{"n_layer": 14, "activation": "relu", "init": "normal", "init_std_qkv": 0.0395, "init_std_o": 0.00747, "init_std_down": 0.00747}
Each number is 50 + 10 x the weight over the matrix's rms, rounded and kept within 0 to 99. Layers, rows and columns count from 0.

# layer 6 MLP up, 640x160, rms 0.237, rows 635-639, columns 80-159
50 54 57 62 46 49 30 32 41 60 53 34 61 36 51 44 34 63 55 58 49 50 55 48 51 50 55 54 54 33 62 57 43 39 42 42 44 24 46 44 56 38 49 65 64 46 31 48 45 58 46 70 50 50 41 62 41 42 36 49 43 58 39 31 64 60 16 54 30 58 40 71 47 57 38 52 63 49 47 52
47 69 46 57 69 45 52 37 33 48 57 59 40 71 51 47 54 74 38 35 50 40 38 40 45 39 51 52 55 63 73 31 54 49 37 66 55 55 28 41 39 73 51 54 47 40 57 53 51 44 69 43 57 76 54 59 35 47 47 50 48 41 47 57 58 56 56 55 49 42 54 45 46 62 48 41 32 53 30 55
53 55 36 45 44 41 29 21 57 56 45 48 55 55 43 55 50 51 48 71 61 38 48 47 63 39 57 49 48 57 48 50 44 54 48 60 53 48 44 47 47 37 46 60 45 35 53 50 53 61 72 54 50 81 51 41 57 72 61 57 53 65 58 58 45 53 32 41 53 48 44 45 43 64 58 58 42 64 45 54
62 41 62 51 45 46 67 46 58 38 56 47 50 39 50 26 52 45 51 36 55 48 47 35 57 64 52 46 64 52 68 32 45 48 58 60 43 52 35 44 44 53 53 47 57 42 32 44 59 38 43 23 42 33 49 43 50 70 68 59 49 48 66 30 53 60 59 55 66 45 42 44 55 50 21 58 55 48 44 53
48 62 49 53 60 40 44 41 39 37 56 47 39 49 39 32 66 49 36 59 43 42 58 60 41 45 62 34 34 59 64 44 46 48 59 57 53 44 39 50 65 42 46 32 68 61 57 48 56 66 57 61 48 41 30 42 32 57 49 34 48 55 61 47 52 47 54 51 41 53 58 60 38 50 57 59 51 49 49 36
# layer 6 MLP down (transposed), 640x160, rms 0.243, rows 635-639, columns 80-159
48 70 52 48 52 51 52 47 51 48 48 64 46 51 41 42 56 68 72 49 28 58 73 56 57 48 38 43 34 42 50 53 41 47 44 48 54 50 46 39 48 53 63 59 70 61 50 67 51 43 53 32 61 41 57 47 52 56 52 58 38 40 50 52 57 56 65 46 44 42 49 66 58 66 44 66 40 51 52 58
36 50 49 52 57 53 57 50 42 56 51 52 64 51 40 45 40 36 63 66 50 39 46 67 54 53 40 43 54 60 53 30 65 48 56 69 63 50 40 57 54 39 28 46 45 42 37 41 46 49 42 25 39 43 52 49 50 57 61 45 57 52 60 44 64 60 43 66 50 66 54 56 55 36 62 45 59 32 53 74
46 51 55 29 41 27 60 60 50 30 62 43 51 45 50 60 52 54 46 55 42 56 41 58 53 57 59 27 59 69 55 36 52 40 54 42 39 48 49 44 49 56 44 36 54 68 56 62 52 56 60 29 53 52 40 61 55 58 52 62 43 34 62 48 45 46 47 62 54 63 53 50 74 43 55 44 61 45 34 74
42 46 59 63 52 51 42 49 31 52 71 47 31 51 58 61 35 66 63 41 46 57 55 41 47 34 55 50 46 65 40 56 50 50 42 42 58 34 23 57 34 36 44 56 58 51 46 57 62 55 42 66 51 59 44 51 32 35 46 48 51 55 36 63 42 43 55 41 62 63 56 44 75 55 41 61 53 53 40 52
54 50 43 49 53 34 48 47 59 33 42 61 56 37 47 61 51 48 64 32 55 75 35 46 50 49 63 53 47 53 56 52 30 58 66 24 56 35 33 40 54 59 59 37 33 43 56 61 50 51 53 58 44 39 52 56 47 48 45 57 59 29 34 70 57 48 48 60 40 39 45 53 71 57 69 64 47 34 57 44